Weights of a small GPT-style language model, trained from scratch on English Wikipedia: RMSNorm before each block, local attention windows.
Each number is 128 + 24 x the weight over its row's rms, rounded and kept within 0 to 255. Layers, rows and columns count from 0. The size above them is the row's rms in percent of the matrix's.

# layer 5 MLP down (transposed), 1024x256, rms 0.0682, rows 999-1005, columns 0-63
size [101 100  99  95 101 102  92]
[[188 120 135 116 118 122  90 156 105  97 154 151 133 104 121 132 133 126 100 122 117 165 136 155 151 142 138 134 138 121 120 140 146 146 105 132 157 139 104 113 125 149 101 105 155 122 154  62  94 136 120 136 150 113 118 146 118 126 108 129 159 106  92  75]
 [100  76 177 109  90 114 166 156 164 113  88 113 158 118 184 135 122 180 106 129 121 121 145 158 141 149 129 144 125  93 133 126 115 111 123  79 135 143 131 134 145 120 123 125 132 105  94 124 143 123 105 123 105 169 150 126 135 107  98 145  96 151 110 132]
 [136 133  86 125  93 118 147 137 126 107 132  91 133 105  91 152 129  88 106 153 154 155 117 134 133 135 120 149 113 150 125 109 139 106 133 114  92  88 107 147 111 149 106 167 135 148 147 181 122 131 123 140 118 109 116 107 120 113 147 119 126 161 102 145]
 [119 149 138 106 149 153 107 141 114 137 127 136 146  89 133  97 120 155 110 166 104 100 134  89 123 109 124 146 103 160 120 117  84  93 152 160 145  96  96 139 130 142 159 135 128 129 141 149 123 116 146 151 110 114 140 159 135 101  94 114 111 151 100 136]
 [112 113 127 100 114 135 107 132  89 138 148 149 155 132 131 104 100 112 139 159 102 143 116 119  95 126 163 155  95 144 192 135 113 126 143 140 147 139 136 152 123 149 121 146 109 123 160 145  81 136 129 105 173 124 130  96 125 139 131 124 105 121 155 172]
 [ 98 145 167 121 150 132  81 168 114 123 129 132 128  86 139 142 139 123 153 136 133  74 108 141 133 163 127  85 120 131 166 127 170 103 116 117 141 109 132 123 126  75 163  95  63 144 165 150 125 112 158 101 157 119 138 129 151 149 131  91 142 119 151 138]
 [126 152 107 114  82 134 136 114 110 149 108 168 120 129 143  99 142 129 130 145  92 146 161 146 142 116 144 157 147 122 124 132 145 119 128 104 132 134  89 167  73 145 183 122 147 129 109 142 105 177 102 108 113 120 129 136 137 102 129 102 133 131 137 152]]
# layer 5 MLP gate, 1024x256, rms 0.0687, rows 1000-1006, columns 0-63
size [102  98  87  97  99  96  97]
[[147 134 124 160 161 146 108 115 120 161 182 106 139 126  82 156 113  91 104 134 137 141 143 153 118 126 105 144 111 114 131 124 114 117 160 142 110 134 109 111  73  81  95  95 113 132 125 130 156 123 114  97 108  91 148 132  78 168 159 130 156 104 142 124]
 [144 142 141 134 146 125 102 123 159 138 118 123 115 135  97 176 115 120 133 128 167 191 148 140 135  96 121 133  72 101 118 141 116 129 133 117 139  59 141 143 145 128  81 114 150 146 161 124 114 135  99 116 117 128 103 119  91 155 125 126  92 170 120 113]
 [125 132 118 160 110 137 148 120  98 101 135 141 129 120 122 156 135 128 149 118 163 170 104 158 134 157  97 116 136 115 165 136 140 135 138 145 170 116  95 138 127 100 148 108 120 111 153  65 157 105 116 116 109 139 153 114 128 109 124 155 163 128 111 148]
 [118 161 130 143 155 143 149 115 180 123 176 120 117 114 114 118 103 112 125 182 121 127 135  62 135 101 166  88 151 129 115 100 117 113 105 131 119 117 146 144 123 127 159  90  82 132 154 164 116 120 178 165 164 173 145 111  74 160 115 131 158 116 158 123]
 [131 142 124 125  99 126  86 111 140 124  90 149 121 121 120 153 114 140 142 134 104  97 112 154 115 138 112 155 123 142 154  93 155 111 160 125 129 175 103 137 178 146 143 116 166 151 149 142 139  94 166 133 113 143 168  77  99 147 124 177  97  98 182 116]
 [159 137 154 110 129 158 102 144 137 130  81 118 138 104 107  99 102 120 123 148 146 141 134 165 147 122 118 122 115 123 166 141 134 118 166 137 121 130 104 165 115 158 177 109 116 138 155  96 134 154 110 144 103 174 120 138  93 122 143 118 140  96 127 122]
 [131 125 133 169 138 156 145 117 157 134 150 124  86 124  81 112 130  96 144 159 145 101 154 116  77 149 126 127 119 155 110 149 173  91 122 133 113  97 114 138 126 147 161 138 124 105 122 142 150 122 147 104 126  78 113 117 102 113 145 155 102  69 102 138]]
# layer 5 MLP up, 1024x256, rms 0.074, rows 1000-1006, columns 0-63
size [ 99  94  93  99  98  94  98]
[[116 116 151 112 135 102 147 153 153 106 108  78  98  82 133 146 130 158 108 126 174 102  78 125 103 120 173 149 136  90 104 146 102  96 123 123 132 153 142 139 134 128  95 151 169 128 134 171 128 153  95 156 146 100 108 123 148 128 119 155 142 141 129 106]
 [174 120 112 112  88 140 124 112 124 105 124 137 184 157 148 141 119 139 116 120 116 147 117 109 150 118 118 108 164 109 167 123  98 149 147 183 135 151 117 120 104 117 124 138 136 115 109 109 150 123 111  97 100 167 132 125 118 189 106 143 145 151 172 165]
 [131 142 108  98 137 123 132 131 130 151  98 140 125 122 104 103 167 138 104  93 109 146  89 126 123 142 107 155 173 141 109 121  82 107 158 105 135 146 127 119 145 126 125 114 153  98 164 141 135 130 112 131 131 161 159 112 140 167 135 127 132 129  79 137]
 [130 115 164 168  56 138 116  91 140 130  81  99 123 108 149 137 156 116 100 111 172  75 119  99 147 168 123 111 106  92 162 116 124 141 125 135 132 113 155 161 125 160 100 150 129 119  95 142 162  91  98 145 116 131 137  82 175 158 138 122 125 119  93 108]
 [104 127 146 157  97 137 158 143 129 170 143 150 124 101 124 137 148 121 148 115 147 116 109 125 144 144 142 133  98 173  93 104 123 119 121 114 133 168 161 141 118 116 133 115 129 141 155 191 139 108 177 128 179 130  90 113 145 138 133 126  84 128 136 140]
 [164 122 149 119 107 127  83 127 146 117 127 135 151 121 146 135 137 157 132 112 154 136 124 170  98 148 131 129 155  75 127 139 130 137 146 108 144 115 164 115 116 121 148 119 149 111 120 158 104 152 120 145 119 139 131 133 106 113 105 158 127 167 127 120]
 [126 130 114 124 163 126 124  91 157 127 140  93 129  81 150 137 119 137 155 156 127 162 136 124 160 138 100 171 114 125 124 127  80 156 105 154 124 148 160  86  79  51  92 155 130 130 113 108 139 146 138 170 107 147 137 114 103 100 115 119 141 104 134 145]]